Part of a small language model's weights.
Architecture: RMSNorm before each block, rotary positions, no biases in attention or MLP, untied embeddings, normalized queries and keys, some layers without attention, local attention windows, a smear gate, an embedding shortcut, skips across layers, capped logits.
Each number is 500 + 25 x the weight over its row's rms, rounded and kept within 0 to 999. Layers, rows and columns count from 0. Numbers have three digits each. The size before them is the row's rms in percent of the matrix's.

# layer 7 MLP up, 2304x576, rms 0.0669, rows 125-174, columns 448-511
103:475493501455455459513498499494501503517513507505485464516520453475490488459500507511492471504502464517479506534520452455532502499540549462476494474551506502435499498529503499523517483523508498
089:495499493514530474531490510508545526466538505452515496506490465483502488526496522504514460481495524465544528468510490456516529502489509508491456461487490474466526461501467487500503506521514478
086:492498530501519454470499536512484532494481523495489501467483518516484488503544505514537565518508491460508500466538496479512481489490545516496479476534526489488556511488541494474463482510448515
104:514522493512504546490483506540527525548502497519515491509509487516541505530496505474502487483500462517493449517499507526452515474535493482529506506545524452498533510489480531450502450545500491
100:520509490525545506534490511518489497519460463537495516532543468493513460535483476544472489449504483520540511502491471529471504505543485489471506550529476528498478465503516485513489470506479507
082:472484486476474470497510514463497477485475544503541565479469492521535498464513476489530477501489460501512485494454476454476504519511482510508494516497507503459518492533523522499554492525516493
098:469483465496511500552513505465509520567503514524492484495479490498504482507500502528508506538464514494512546481507486499490486460518514514472485486520521472499480505490483513514491465500490516
091:505471499511476514522462504490495464480487496490508481497460483494514480487504470504478505475492499469480519515524445528505508509492493493487530473529501524520445478556507509507506500528513486
117:508523450473487505523470534529455510486511474429479531480469519552470478471537555510547464513499477467523511518534465478463518534506493499482492467532499487501484504513477460517497506515513498
099:465472496491502522479478513492499509465494544478466501514515521455510528468548536519510519559483464508505480450536495510510518493490500503500494501531485542550492492457500511506540533534482509
090:489479527457535501507503512557491480526519510537454528510534512466548492549496499487539538487447471553492480488457520512482517529503475496467529495511556485518462480496460502489507485523464479
104:486520499519464531505517470494520480470489452504512564475552476492519503524517513538502473507548511519515478484553488511507549526517534489516548476490466429524481476482513470486484486506497479
093:488501521504480521484486495525509530531536495523482483550516523543515491516486545490464480502485497515511474507500482483549488495516469530507509500545502484494496478496476510483500483460477514
103:514484513504485495469505495510501502490500505501552510496495484475543454483516550516514541424501473537501483515473484522521514477499496490517482504497467526492502537514494489498477506486483501
102:525533528496553491485520547520487488523553521474501497475502470488516534509495513523459501487462520520493553482502482477551459503474527477522542474515485513534480504472519496546471494540511525
101:508455463480485484504482478487522469522467480490479524507528485517491501473478481500489474477507505489513518463454470487493455473472493507532456458534525489505524477498489484486490503527478495
093:507504506514519534487496458507496465559507547505503499510476521501493514492497529535476506468434523473519483545511501472515503490465524495491491520541483515534514532497503471479493458478484488
108:458536507457484527469521483501499514507471553488507479509497511468495523563483512510479452492532536505504484541502518527486453510513503514515477507507517470521510494518495482513480485463500489
122:469498530518503486560517547521470529509532553531503545544546511460512486496505515477532496516539518505445511493498546460503503457519517524525510475476508456503530515511513476481458536476513452
090:476510442501545491506470494484475465535467493483460496530538506494500437485490504510502531487485484505453501474523481469489479486466463524451479469503503514464511492512518478507444462451495516
097:450448486519479524475464538486554477433495472481470457539553476524525548512485473465467488497520507491475540507523516494479532496506557473526507479493492510501490488508511499514456483513503499
101:480491485516542441523469496502461508503500500514551515476543506503476524492495501505530468485510485540471501517491512467534483518483530501502487534487473461463476467459472501487501536477524505
094:472558485503512504496497479521479555489479514495491473466517493510451504509461504482531482535477467519462487536543471504513465506478544521479493433469487461483442512509502528516558492523521456
095:550499533479495460543530468505468499536533509485476492502474473471481484510511473498542475511526468471463517540517508473502458485518453509428515510481507491507517479508511508526518482478538510
105:501491482470476512494497472506488489449524533477508471469519503510520495521500530503504495536465505509491467485524478480482489487486493487443543475538484457484540524466499512511520504487516483
095:543492477485503562493497500451496503475456491490485517476509517494485507490480456488527509507501536522566507478527493523471465506475523484535520513532517464479498508518510527524478551487520523
101:474501546477503510503529534470493485529520477537492511479549513495499483523461495507461507506486481508497493488489459497506465511450462462503518473523489494477476513513527543527525507505459517
101:454481491507453499546525526496476518505518562504510495474509494468538509489510515489524493466510523506501490537533581487484507473496469478502496495494488471486516505529458483486500519481460494
093:475487474437483482515504475488531464512495525532536490471467524509485486476488496510488514495506520507527465496512447553468537507433523479515522519487531512507477475474514524503490457549489494
099:509454502450490505457495480534493513515504546539502457500518522572470526558493520495526469481516459535485497479483479477503481518452460478493493482474483504495520566480496516465538473511471528
135:437508482524445532540512474500507500502460487449469459483494521439494509525520511489484479486457519495510518466504467499501488453456511492516437501507442493458478499467446461516504489494483487
086:499545483527510489485535494485504565494531496499519545468501458534498487495519511510449529467471469514534506495527518491464496486520473496518491472487552542452507519466543532528478609501487519
100:515488514497522534507467495509523489480509472506499509490486558437511493551521526506485484465483520471528480514480566502512501473488526484515497513508524496517459523490447481475465543479505459
098:496504479512482523518537510525498431497505496500524472532486530528498529497500520493484475491496514503502520504532517536497543518454502524464488533537503546455531527501496509478471499463512486
104:511444498552500532497515499508480489446492512520495443508485498501486508494488465505498482518507517530526452487488481556468505543497564538543478518497504496503504502477502524507468499477490521
098:521502521521551493485490503500492486506483511507524488480518461442497484475516458493498495495508500554502478493496512502490505473516493498475490491484528467474542450521492496511482540517528529
100:527483470475521543494501541492515533535506487472497498493491494519469470522466452441500520516471531483512464532514503513513535510525540516479509489473464475496528482484522427529464519496519463
091:482526469458460510451536501488519488482559503455514510512500500554503516517507542490514505511480494493539540487463492429494510518534521496510504500461526483512475491492520500529462491519508511
082:492516499531473522529552451510480482482503548530495465481510487537481546526492517491517510478467479515516520499502518526507539444438477539508472516480491454537536527492477513492502491527475530
097:468504488456467514476512498477500505525494503510499528530438495498547443469535513533513526500531472476525515515514521500494513509486489498498522478491499501537472500488537508540470507517493508
112:486479514531490476472481555464494512489485511489522513535523551500525497460502467502452523472515526457461513473492481505501527486509511492488494523529502464502536517507527494479524496502523521
104:461533543496515483476516498479510491481561452492479524499455479471486518506523538475514482477504495468492497487493490495517511552480470518538513462491482452538511515509517513509491500488495485
104:512490500476464544486509505522479530526464556533514486530480458494527471524468474477528474539532514524513477484522517531464494505521485515489519508515503491520561514534518529505519508523479501
091:485491478540537484536541539440483519494509460482474491492486543484467507536508487457500501485494477470499478516523504522511429498551479480545522506521467530448421522545496469480556464502475497
098:503535510488507484520521525509511481501516489520503550505497493487520515554492533467486512489511522493502516476508536550492513486516475501505542505507526466511512436534482506533491519483509485
105:511452484507526458495498452496492508553503504478556487536510475507517501468472509467533526433472469521493510452452488496520470523481494485514501524486498487511481502487526507477530465479532494
091:475484545502497517519490518476497489489511515493490477494476498514462501509484468503524517504500493515554499493508536476540496524518455481477516493536532483494512487509499487517510471530522530
125:496483509465533460499456502457562492536509524533529442512481496525506478476469467502509504508489512467506514491526526526492496517499537530496527518460508516528525492475471492512485496514483535
092:435489486496514485531544509491449453486477518505482490485516488481492463490466500515508465470475514515478513471552506508443472486449488480460500492499515503512494488488476492521543485564539509
101:550519529517463509516499488533526504505472500539515499504467516530488500450466485497501480482479503488470497505512516516492503530522533480505543520466507477533492529505501495484572481507482491
# layer 7 MLP down (transposed), 2304x576, rms 0.0113, rows 125-174, columns 448-511
102:501489505487485498457499525493505545520496476477517480501537490514491496454534498490499481500466523528513468497501495496555495529531542485520511482529474500467522459480522544522518456495531520
096:482505509500500515454518492524514518511472513482430472438511488477457513515505464484531504535454501462506514525502474509537483526474491477462476507494518519480539554510507501432533517505535482
089:545529527493473539511483515516476489503468501462508543441491488502522460493524453493479517483483489518478497467480521463489501510498470480522509524536509505462493523504480481526494508485513480
110:504492525483487489544501537518514504513518500535490492500500522503537499473494480482443479517493509496501489488491482485491474504447541502504523503497510452507542486528482528515477473483512500
093:520486468465517541478502505498501492518511544482463537493526535433465484469509545474544538504490475517502510496507472493496486493494499501453473520496488489496462470501472539495497522476484505
086:530451499491497478506469498467515489486550495496501525491519466524516484470498536451488488499505540507459464481538483465483490479514501500496501436487495524463511475491478494520494429559527486
104:471503502463487512529487483519496538523495454498528479509489511499535472488451492509518526463499481508501529509514484475512546494546537487461475516511508467450499507475479501524470502499513514
095:506518468532501488476495450477460496495509499484454501507539490497512481543490483498497485488483461479491511528484543476500518513459527531427489488522457490504527524506495496506494491504523505
109:487516526469484474470484513522485435511489488506496470525489470495532514545491519520516475491515487511555534471536476473485455527528506538488468519491492464497468478484514479505515518476509478
102:519462525491499524503476531499509521524478456507506504499527579445546493471467504513509486502542484501500468517482494508483494510517492487497490494503510509518528530518523512468501532550462506
093:512529483494539515476545503453444482497517465511568523541532470476469468476524475501501492507515491482525496513484517545496528506513482470485505550528450511526532497481502483517536503477441456
112:483525484480552483526441493503513478519463517517501522499525462490501474515512494514507483473507511519493498532529497498507509505528495511469526497464488476502496481539560483480448522491486491
088:509513527480548484490467486478453530500529527515493478508487500502482501512525509531509473516509494468496498495489465545512498495461478468524493515529514462490491505525485496529513515468478534
104:543519450514536512486525531511521517504491456503474503503511504481481460512555468491450514490496503533506540502499512498526477488491513483513495511499493513469474540492511526473524507480483458
101:501474457491500510495521438515477520503491509497497507478482473494514462501501529495479512478470497472535496500458492481479524473490515504518513501478472555487470531520514520495477450469525471
109:463519539506507526492505451472483482509488513500524483517496491522516477521497501521497492501486488524482540471484458546543487495464475507512493480477533522498545515497519457494508518534460486
088:516532484536509531499456509500545463460507511528512492519468501481487478461563476507535464459454507502519464449478475513525492497466445502490478494457464475503494447478485488524484508522499515
105:462461462495485530493483513516476509507475521521527481520520526504489526513547503506486483476498500513527495509466510498513536526502511518535504506500554492530495493480484427490509506535446502
112:483512497520538485482514532529494516481510504534468498537483506527480523533533569492467525512556499495477468505505502498485518489515487469494477524471495492501551491528479503491493528490521488
095:531483480504545509516485485545481516485514503525516506523536506541514473517516479498520504494514455504483477492504474522518494480507471490470537511501509451475521475483526464460502457514492513
098:519520506482492506510485494521518450512506508492498494510517515555523518502480490483484521457437522490525459526521463523503499459456507503527473513488546458522512457477443520475431470548526522
102:525497512462511527482507518512536504518533478514525488545516482548477521483530534512499522492528483520517441495531482494495478484532506508490529506468493488519545520484485520498507522534443510
102:500486453471506482519489520503474510491527517517497505497511507553537510488533478486498573513492546544492492492511547506483468451502476525486524514492511470544494537502513521489507495512488510
090:538483503522501524534515503496491506515508502517515486513471510498509479454453494490510486521512481507579503503511509463463528501462486468446470492477496486484528506518508504482531513497549484
109:462486487469510543515553482496498520459553479522477489516529543512534507535499531489468484454490492487549499487523531484491553520508567487495494504538469509529517511512507473497534501510504487
091:503490516510495523514559490484461494478518494539489507486492504499520547489518454489477507474481509511517500478484505476518500518494479487498480530509492517482521517495513497488497500501465502
102:529512492480451470510479479489516534529457469482495535468497496518459524568488487494481495451518494486488490493529461502503512515500503492551512534450474538479475507530505501453487477488554482
101:486495482481491511470516498525505491490467539526493471495451474450541505533478515451514443479523534482490525500516523487487481525525503509506490498515505493492532524522484506529533497515460510
095:490475487519502536448494495515497504563512469487514483488520518476510531542535504459455473501530453460522499492549435518494512496475471590505505457525470490520489494508491495518533462509522485
108:515547496475525515472515503490483521506525516477516494523474492489509476534480483501496495496490487532525515460515531523505497476497474489476484502487468515518533507494553474482495503505472497
124:470517506466532516505510488453504503465452494486471500484468496477496504549500512532446469493477506486523494504548509479485530498501457492535456505446497489498466494507473498543474489507476473
085:505464427466509512485515538520510503481446487498492505509467496521463473506446508461514444519494510530522498487524512431502488538527508508530466481532491529524462522515457473468519481457467486
092:516501498478532495513500523499516521500465476478502513497499514496492436519529519471524510447470479545428529475550506487471539511487513498528540514546511480444509527508494484508479517486469538
089:488511492512536516477532505523457501474509529521506490494498473488513467492461532527537510518493456470466467485491497484522520515499490495451495483500460498439466496516495502476480484518485453
097:536476444508531513476514465496536540470520525496519535520450521481523525496463542509504508536507531483492506479507499511504494509475529466468470493505502513507475485494519549496523523528518524
092:533576485505489512494498462495463479484470503499494501486509498475492460454535489495485495476462479525463477498459486512473469463515486455523485498521503463483471446480540508522487462469485465
102:464463507497541462519526462516530477528548485506513474545525523459526490534495527543513481491524512458464525514500511539507525493491476537484492531478497500548500482524474510516508504478517458
088:534483539478478513522482522527508505503465491485521522497466490461470515522521485461512513521507504484495455508452501483503486487497482496497521493437494516509507482507477502539491547498489478
088:473487537490481516497484535500506519521497527508516486486504492524474475515503475422463500523476498517523535485522489524530529481476489461481501501468517455535533507514447470489504464503496547
093:539526497489511515502529505501533521488491518487471522513492497461497492506486496470543493473531553524497465485513516468487540501499531507474464502506510514479490531490474453504478483454496489
106:476488474467508541473489518523521503535519508482528473491511515453436495513465540496493503489511487522501494481526547473497496501478519478484489519510508524484543552479467515479440481527510532
099:510501536452490492506485484486520556547500483501530574492477486453510521487484509440488487493485507471479531514470482514497507452527530524481504516495502517544495542498467515516566489496482508
111:477548487483506551491500490501500475489432448497472485536483493519548456482484469469488464508500493496472483470517518461523484514511507506535561526490523494457500502521552511509503514488457530
094:494533426492554523514524476510498511528502493483510480476530529496536443548521521489535470506505506486536523525515521510506517514512477470489484509504461491555504530502524511482505487509525488
099:537488502529474552473471499468537485501519480545517506521492525483500476541519531516489555522528495543537554489494490506502500534424497498520521470514509472509478534527541490502487487485481500
108:473504517545466483498525510487499548501511516507528526470463532479467498461505525516521504452505493503545518521478467497455485473512477520478496484466490476489519498514521489513473508478520552
095:524476502506510494464491533505502491507509471483515498475491482486473489472497487502537525522479489487466508520534509478525496507518470489540506525529537517538496492456496525490525489498501504
113:495511469470472467483472526506467476523493518483511476507528495487528518512517477462479479479479518525527486516491469490489484516506551541466505469467511487502554503484469486512498482500484536
098:543539523504509479510506472475485489530516496540484472538499506522492466504511461518502511509495500455508510514515481510518516512508512487478531511498475521486556516487529495491513499496521463
113:456519494579498529509479462509471463507472482524459529511523503505501472500522475490479539477487514502490534514523511501459511479462488519491488518486534511523511503490480555485503522465475481